Weights of a small GPT-style language model, trained from scratch on English Wikipedia.
Size: 9 layers, MLP 768 SwiGLU.
Each number is 500 + 50 x the weight over its row's rms, rounded and kept within 0 to 999. Layers, rows and columns count from 0. Numbers have three digits each. The size before them is the row's rms in percent of the matrix's.

# layer 2 MLP down, 224x768, rms 0.0984, rows 0-223, columns 32-63
102:511582602578441519555484453521495571555486531541463504498529525439532470581514528623443492541459
101:483497557488536542380404523424449447563471550425524494502442525562494475438469527529465463472525
099:517470558482460468452501452502559541542537568518559468514599511471510479544437500515542576419485
098:470472449544457513529561617506513531432477536488451518523543418495431449482495543468364450473557
090:467432434513425479517503463485444605408489516483453469423544503539545546523494494467558467535542
099:571502543435492554580484498544497428473556470550569444513548511488517523504465520584461536471506
097:506387477552479526503416496434484477427504494451493558471533444555540530528484571637457471476475
093:481493482404441521415474353523522558546497469578449599523515625514498506432505553531401430539514
101:493609466474493534544532514529537522440517582525426487547556396443511494499452533544559483458466
098:502431419429456576535559471513538484510540510467456522466451518525386432559427490574527506496467
098:434509523454651504421454563539543545518571478475509465512495510496487483445430559631537449442556
102:488496469506569473450524531562447542449622497560571461533581477480470550519538578459528546522459
102:474540459596511545566485521556489473556489483467477438521472574532543517510590483523471568522594
096:519559560533569526530456499469509555448469525509410531423571458547541480571457530605439539521488
097:463527449526484440505616469505497585456478536603416625415487538463427519515532440504525610575444
100:511567547497601490497442464577510638510523387523557522395466432518511424455470526500568517488486
102:578516555522562563473496363471496471381410488549555515477441554535510481567559496496545458472440
095:549498445510467432562508437510491404440541469493404558570441514511547551425543536512389500491545
097:515507392523450508618530482516470420480556433515439596530642439525476571532584490603507511505560
101:424496543392423537498461476543502545443570513489442462452588410464467458360435517514446556522450
071:492518527524480465450453576522535444551517587460541525520475493558503434523525483566624444465514
104:416498505512465514455442493485558454536472485409536564422568461555533507482513507484459512504558
102:408562454372450531582413545462499491520539511421557442516427477468516564510530468444563393543450
096:468466494491407461392484627474515513472524481404374503512414567524472529404494545466564501471477
094:468565456395515576417460505439508565524460593405571541552551456469527511493508463579485461508499
101:485411551535510467367516503512573527478412544470584550498534490510512513495499563450532560508492
097:548533489387530436495517518531438516493539480427420544548593524598496548557456520496581529483479
104:598525462417483484524529617467511604555359456496504477463535496468458495529426564525519515586502
102:473475493517440405568488546464467540566469536493469491500591558496462401447477506434567535535560
090:511492448468537478504500494534428585568510597505491476469530443476502430484337587523494498547532
098:499396492446511549475516480516563553457510502510489513464506499501498521486509443549473497513455
097:572504519499477453460504542554535560440487569464439385483409497459546520505491423496553472440542
098:445581450518484526528561520471450538575518479490503491549440442474460411564525589439514460515473
102:558545554431550502482557515510466478515378503508426573488545510433555484536496460528486473426522
095:479558553397521441461479498496511447483525552572552524574494520488508502508494495470548488627508
103:594572544461532459471503519509519550490414475519535453441443503526509466554568476526518519524475
092:521543548415488505505514558539549544490602525534438437538453457513478503515355434458482461494592
107:645506575509503486575445540474474468522525540528552540464558594519472486563569475529550507556597
101:556536544476491546471582439550536488498509521489571604492522496557490525415478499443595556399433
103:426434424424464549489562539502446481540516593599475506523519526569549549414445536485510490493509
096:489451444513530486487521616425447556527484431481526485478629445523436391540511493442554479568512
098:448496611543346501496508433534476544498549421533430562547493558588480471587431488551569486501506
096:510549501469473520651527518549516439473447490521502391557577493429446537503463476567462470562498
090:488467424448579495486599466487553515489493477485429544520529465606519456552485472522433503379394
102:476491524618535423538491502442545541498551532591514504502540599602531556508555549521551492569559
098:493609551552468465522481603556423507498528472534491565467506494567439492494434534494494505473464
085:546511531469510553549481446465473442528529400449444522530524452579480543476538516515446501530479
098:498479513453506485536461501490544426438472444578431486490403631602459468483502441487417442570532
090:574501534617450392595436573501476535513453514450516494494499563444539497523541523482416512521550
122:526590510544561600467460480491457443443514515481493458459451393486567627534491499505541505470579
116:432465489460456564542534466478534501496475462528460518351543437471510534457518424526451506528486
103:506505548571566531444533555468484473473374492504530518512613428525538458513436558531546573505386
095:497559419486504511484430429482494494494532417410473598513428496457519492472585520475512534498414
097:600545538536469513501518542506529483571471486383477425539469436509452522411505516490522464580546
098:401634531573562438597510563517478435468489554490514462572470489469549523499399521505576555426504
090:488476468520595469485448462540517491381549512460487508451465449416464467502467485462498492508504
094:499558546432502514498458444506471407501469518483463448503630412514482552489511481469518481446443
102:439531516464540457486456431509567595478561536433536540497581467452493453441520471483357524525460
096:522569563542496452516551551469487565454461574423416476539499480604484584417461470413507442581508
094:487434433532574568461557393535495576530510486513561473517514587533534540429653474478515494481513
093:468513454476523502516500454506477552469484472466551580530492501537479477458422537556548468458521
094:567549546548609434574535489423504571434521559558498466511607486557503438398514474502500519466450
095:485497457469520516413549544489400547408487614448506473546516474554506492387546497425566494505509
097:499499511336492507511513452480551453436449493519496553551471543540468543562512527450477519465410
094:648516467527551518318506475445541493506470465474524466529524513466497493378535544314497518491448
098:529450454383553516509517458451541426576568497501471516460538428517460524434516480435508460496562
089:531388483552395475365467440524470457453453531421509571501520493515499451472423513405379451442393
091:603589439496560448500512539480525505458456440527543491472517522445567432424403477468452569481558
096:451423551409493509446525474574470438524511517589564561494435567558469493393538515490513504527525
102:557556501542519480514544524528471559470415529449511513477520536455476501632632478621593443506561
092:432580498507552522501425445503485502496567494555616573492546462575581440438476477455475506497580
103:539505493506539548522531499436458539472611447525518576537533487445500466469478566584519450469424
098:487454427441470511513505477522439518522528388497409473533454450421515584505503544461473420599467
098:422460520478484482548486450487467510596566607435469479472551465509473418482603453453583414535532
098:500610444514571536509580504469498496638435398572526520562491496538477557531559576393520466452471
091:520491561506368549651575451576503420517550413514580512471485493451522484467430497449381517553493
101:456417442519409499383609483491507496531467410534393490488519500429551503441518553470424500510496
093:493538546433473544438533534509504445555496596499555499435490519508547491462517517542551595426492
099:536505458521538526506443493497461522443519559422563496470478522421538578487443543474556525473550
098:578524519464563429448467511521479538499446452517514477528440500468450519519489504430486517499475
095:523538561435552524491526443448539494495525395454517551517502453512503465459504564502484535423478
098:457525458448499525571608578529543418501569586487523475541405460421484500496499470444542484509543
099:445571553524467533488546518556506515506492448469535360520494515432553448515490545475449542530595
106:587491479534494468447509527491551497493413462534503494473564520520525467535524609473529553530515
107:485432501478513592468526470401545416513475535548479535620612476494610504536484527536586511505417
099:481512510555450435526436486561516454451523432543606521482449399526526560506532530498471534490559
090:555559555538565492525514525494491488556512454412437442529465535468628479454542494568473564536539
100:474518380471482475466529534510536497570509465495473510586423501493503542492527504504471610545488
095:528502507427415493523445522487530466500558557503434577543545486560581523578444461507487489618520
097:479515520493599484426475498555437435549437560599531593482422563502578521469464516519521573478455
125:566506434486477571458511511449496429529524533505517551517513438508531558533530530406395446475374
102:410383495430510508483540553426584483392512608512519517495512490517466540408530501565534574452447
099:566433505463409529489541428484510486562459527522533486496542446493465573398470520515477502509482
095:449625479507408523553360481522463509420488470461553534522534473553477500440484460468574547496518
098:446556608548496488498617478533436519461458570507534526541477466510553474577477602540521519510531
091:519534501524479464537356437486506479500528454485538412533557471569495501518518570482575499469442
095:530547529538501539581492438511441458560540531534506424396568463410434519525625416466523476556529
104:482456441572502496456493487512443519491494533446438415542458600495594445645503585566485483472503
095:470515491500545451448486526534501503457364419449507501505509489439447429507493508455470405491497
094:602429572485528477511561496434483490536511442483535536555480565494543533497490598451438557478515
095:533384430531492509514470394510499553554609551534534421545485445559470480530591526448577467490460
098:407480431560470514419481586459435516511470451447493438520460534566498554475502577518517579518564
097:359633498500562515499507527575548560464529568458520583440434439470520545535402462464402534494526
096:546507489537557435543473536582481530536476450631515508446532464460482585444547532491493529475485
098:489493519477539494494476551479569485531522542514484513551555394507486441511610506428455505566464
097:503536462521516487488460496546475582449514556430500536551463454422506480517433475485487504414506
104:629428517535482454474519522476558471527463453455455550561526481565484526497428456491477409501448
089:515589476471430463457520451445443503497451428530562541480524483567547518452579502557459582578530
096:442469499532509463466442529461479542571515464558430497447474512457503507551524464536502525481521
094:457490446498515550453437541479509492555486361474449493533505468480572411455501420611491492456502
102:431521480520479494489513480546488391483485526519492464514525402514494490547496520480525500538504
093:524429511580483469589562449469522488520557521527528476463521556449553513503428572513508497372539
089:407597479519541500384553442466465556544621553504480454458494428470546483506464513590572533453483
094:497544517596498545537446542496519431525525439475406433452587481366477625483512508481486522494505
089:514555522500570579519406555522475431515487415521540582416478416434538492515542465499434495479509
100:505588481545558545516479469501490568551510501402437470492535494529459486527481491464501498438518
099:583555548463539513426519487524535466436498590574509517502528567524504546474496494550399534417545
098:501451609552541512498513503524441561508569529660482560484435535474534505471538437424457538524494
082:528429537509486454550481495505525549471538573516445565513506456476487469457444532541486486528505
091:419542459588534495432489424484442523466552459580412487429479447571525531505517530431599452424483
103:521496487488501524548434597560455513507433549502485342439405470593517454550566451501515488518541
091:564529506464525529434508537517464512516409391574490518563542535460425488547666544403474534417499
097:541512439531472528488606433558515453470523476574412379551486486534447576512504460493607447542499
090:420460524569363548515532500519535540443441434554536498516498483448569454475479471439531508449494
098:518508501503474484548545544510490559496509548586513452496547485532546510525561483622594576493506
094:376491441488520548499579460476559414424504547566414471613474528527518531540421630454483525504461
102:454468492516396484654526441552515480548518484485552463492522488516470470386478451563478519577491
092:499479462483512568514563482526488560444623462567516560546546498506515582630462528475441590607460
091:490484421528453550492494473489555494528481575576497585542499503435525447581490511544466515591506
094:466534570528552487504417530440500556373415482469396431493495532520482479475497435459549440571531
105:518506595540525482471540491471502471475461502532565441481503517451465519498556514475431463514493
088:443538400505516566475580490538481468543497414572530556482518483459468486510554503441545521495399
104:519481495518521532497455505522523465482508523513486505536437546495478550544600484494542569508462
098:526547482488522473461425551500521516492498405487337506564458498571504430516543489511458541481456
099:515465393562475518425547581481500568446528490569449479563444505455505448583555503479468494418534
097:523431525562454494606506469449509482497354434405340487574595556438508499538432499424528536432502
094:537615455546467501482546581462508396552564469555440490498442604430525502538542473506603541558425
093:544464532549321497459437483520428381489598505606525465513599488523487435523566490621543460457440
096:463505448520463421572535579378555548468436553500452496448456480403544434587459443529519441496457
107:465495534446482415512518524418545488578499477454474514494524554508562464471565501624439438496465
098:506416502471492543607503495534480508522571509533526476445481551526482590433480452510486451569458
103:515606526568510480592399439559508409460466422481588464419454566517523520593615487393456542460525
091:447479495505438501461545531484529462486543425574516588514423436485500547511464494643594539509524
096:439428552453499485476533534455542513500528495438472543454585501484536525457609496535457497539493
098:448495511510587519490395541534425412596472517565576507533413531459500446515421505515629463346528
092:415499513497564471563574538541538512543498486472522555553510518454539477462515497535461499480511
097:479446469432446582572514526490518460510633414558413424547478535469479488558338459546466523479497
087:414544538463511511627566539500468462425469567521583542516485485399473574562607459511438494484634
096:512527459530504459510504553490488506535469581526516525483430535544497507460502440549582516537526
097:523509502433553507539561505446585467504535555548495504497478573471556607465442465547440474549472
098:592467603536486452589605461525418518558537556425576471458543457603538428510550441517519562396461
102:565470472532472526491459490447607489488482522514559522542477529474515460415526535395545521503463
095:479451426471524497420548564473549534452498537460618557482432482461460449620477504492475532520522
088:432477383504526514450490556489483464500409544504531557516446412458494459460515499445459548524448
098:535447520575444499495408498561454642523459495543394531451471470439530445610440456640499443531592
101:597429533480473521458492584528473565532444588514501496539477415500478472454574525587542490498363
092:457500570561503567506509505419475582543473541391533434520492457469485533417374561510524493550425
090:492420517432487498537480463443502489551505508524428443609484498535464462459455496432423452546595
100:534562449481340502474519512517424419467526549499538441461440452547525428472518480541422511481561
100:545435506493515504521478538445469498404495565434596398524492452472489441518469464553595529612519
110:447443555417484424458518514723504502559491588582443524501547492508479502497468465441357424517515
097:461458475468499448508564611511527450471503616514598485487415571531452400537505415535639483586430
096:457452479405509535535457459511517569477463466369513576484491528476465505547523494467484506540548
094:544499484475481529630507463469556555451510569519581555525465486467400520459537458521528495524489
103:489410537551541553579527500470439505497543540485486534478531517540513447546521499490515467464484
097:485475565497466525580413503524490478539523406449568474508476509634487537595539499385471487441499
197:510438576488480408484483492510480511603504475485507534427493616508408459488469426475507440479483
091:499520439516552474453444546509538534476527555419521477536478535527482499430590550528530504479611
098:446474559577464496531487382526486465444546518592492612454504469520517459426459486430556486565420
093:563484538455588502555555502463547552419501518537535516560510419500488498408602549467544473396538
091:509489475587552511492482509434552558467527476590422513499502490420480517522490535463399459580410
097:543584463517479504530414467469512536450461443496503533587454526416466420590587534480486527591462
084:497572519565452588452500495494504467510513462480560534476491441440600577538498502490558564512481
099:427583527565472439415419443515565555556507525469508465500502482448500525533477475459509509465565
095:596604479467496527517557473418458452547485428534550480517515521605555509458495476484492484485475
093:458461453436460527546470472463558367513560493555498495535533515511522483495499397576553412472456
108:459458501397543433468466517511459503457448572576533548574459540535466480556517493479450397388521
101:489656509478529437436526522478479551493470447513441504430524517455514447546555489469459534492551
094:493525514565533497442520473581497482547479455417514486471539519469499481550445523485526502546543
093:482509446460542460470512482503514525437559524487523584487461401543535520396437487546542573487524
089:484411492536370468488535530563542433546447522564422526484493503469493522456480526430388568492510
091:537467427462541495554550440462554489486604454464428587498399441532448537577486466502462535557433
095:484457520483543473474472451538484561516437509557454497517463628462506450512548489531542520512478
103:495440508517449573422401505487498491489442401428551443546516492423490536583510505502568541507502
087:545477499517453486519462458499483655533478403523506496444502495527502528553445434510458537465471
096:547439530520545498486494538528466516436474401477431472502496598535460527385522570436451399420540
098:511512499550538494410429504435515553451524434447520466440425441514496519410469480437588534556518
097:490447499369550571559545504456496488502519509477446540455501493506474584517476519567404502473395
098:541525446404571522437496464513459486491564428537481546527400498597477500569445507442442415430487
095:580495463471532500492495544508433442548573564494516448532538532468481422495417524471493518514456
329:486483531524523413525411448555441541514513512469536509459478570531387487551495446544523442495580
098:471512514575448520452481533525518495553577429499473489445514498454495619495513520522480492482544
092:522474457378387542450485464484527440488483368483455428562471548471520535375536496531515532463528
097:531428520420452571457579532499434468454371607526487482476450487471485477519421547486474501541417
102:459384572499547515491436513532526497588573463465514501560557514445581615538597508438403509550493
090:475428532427543499422593513492467378546440516436371383468567547505474494595483430585509570566531
099:481520520611493502611505594477495497527524458484497450473400537499574440463466415503462467543477
107:546473481584566552611475533546384527502452486509551503433521458440490561364433563534458448471522
134:516525511565475561461599554469598545490478523499549453526483556445558599489530556468499444513504
088:436470506527595447499503456432504478566557472514504442570589614531438433526509517608484505446499
107:450521513491403638527494462524546619459539504558484499495443501519583565536560470540500507432457
096:488453518550442560513490492528573432479461491535512472494548488540522424382408422327429530465529
092:437462517484516503526496475552482550456478577468710479484457490523481498539368506456508508442542
093:487474526533502512540572512496491497424446533414524431517522456475475533543509591430615471491543
097:538535494509419528580521546499486435510583503510400446528485495523532586512502577480577555527524
087:537447414495435511540544551506478484462475495555550437458374534501463445539543494491455454565455
071:506450419531505539452537493430541472512495588525463496523569410532471589481510487482479467515430
091:481504569526550445420463498520502501554520539549522460483467532553515492572399513485480408608484
093:540546458524485410529518398566527423462445630473502412508522507486493474597589457575515532362503
090:540481538515500406488464499415515446461484615545527452532502507607529525496507423560541472422522
091:558509432539512460512428479488452489414439463458599469513439481530538455575532403478562499496405
098:578583585579567509553475478478532465453529555537535511558452459531563562526482513584477593554516
094:491454565451475542447554551510594483541460416502491483449524551547458436541482486561445461540601
095:510510475415441535472561466486490452472506504459487470504430477504482498486548516459454476574484
100:520563507531460514521504513532571542526527441478528504474518530480557534431557468583470512480466
097:494534418453544493490524396410505448555505341510489545452558588454474553487504467463412458527534
087:534484426481534502434519466458559426474466512340484607470533394451479493487507568441477512558501
101:516524515530533501464459490551487463501566445490627453454498557363496527418353503422605483562484
100:455496543532512465594550559468472450469425554571559551453601452477516565564521534537476561524468
099:547389474546377498467540543473457525413430470456475467486426516530431450541519514461448474522546
091:408547537633555508468556562431436474556436501461482394474484554510511493436541511506508508506469
103:417621470412421511478495542535532411577492429443482453531447460533504508525471557579416551507529
097:436470577475590452445455415507550598604621483421508465493508547453473512422440484475525524427538
102:473481507504541520581464468482440473552418582559409542485501518485471422512436433505604503487492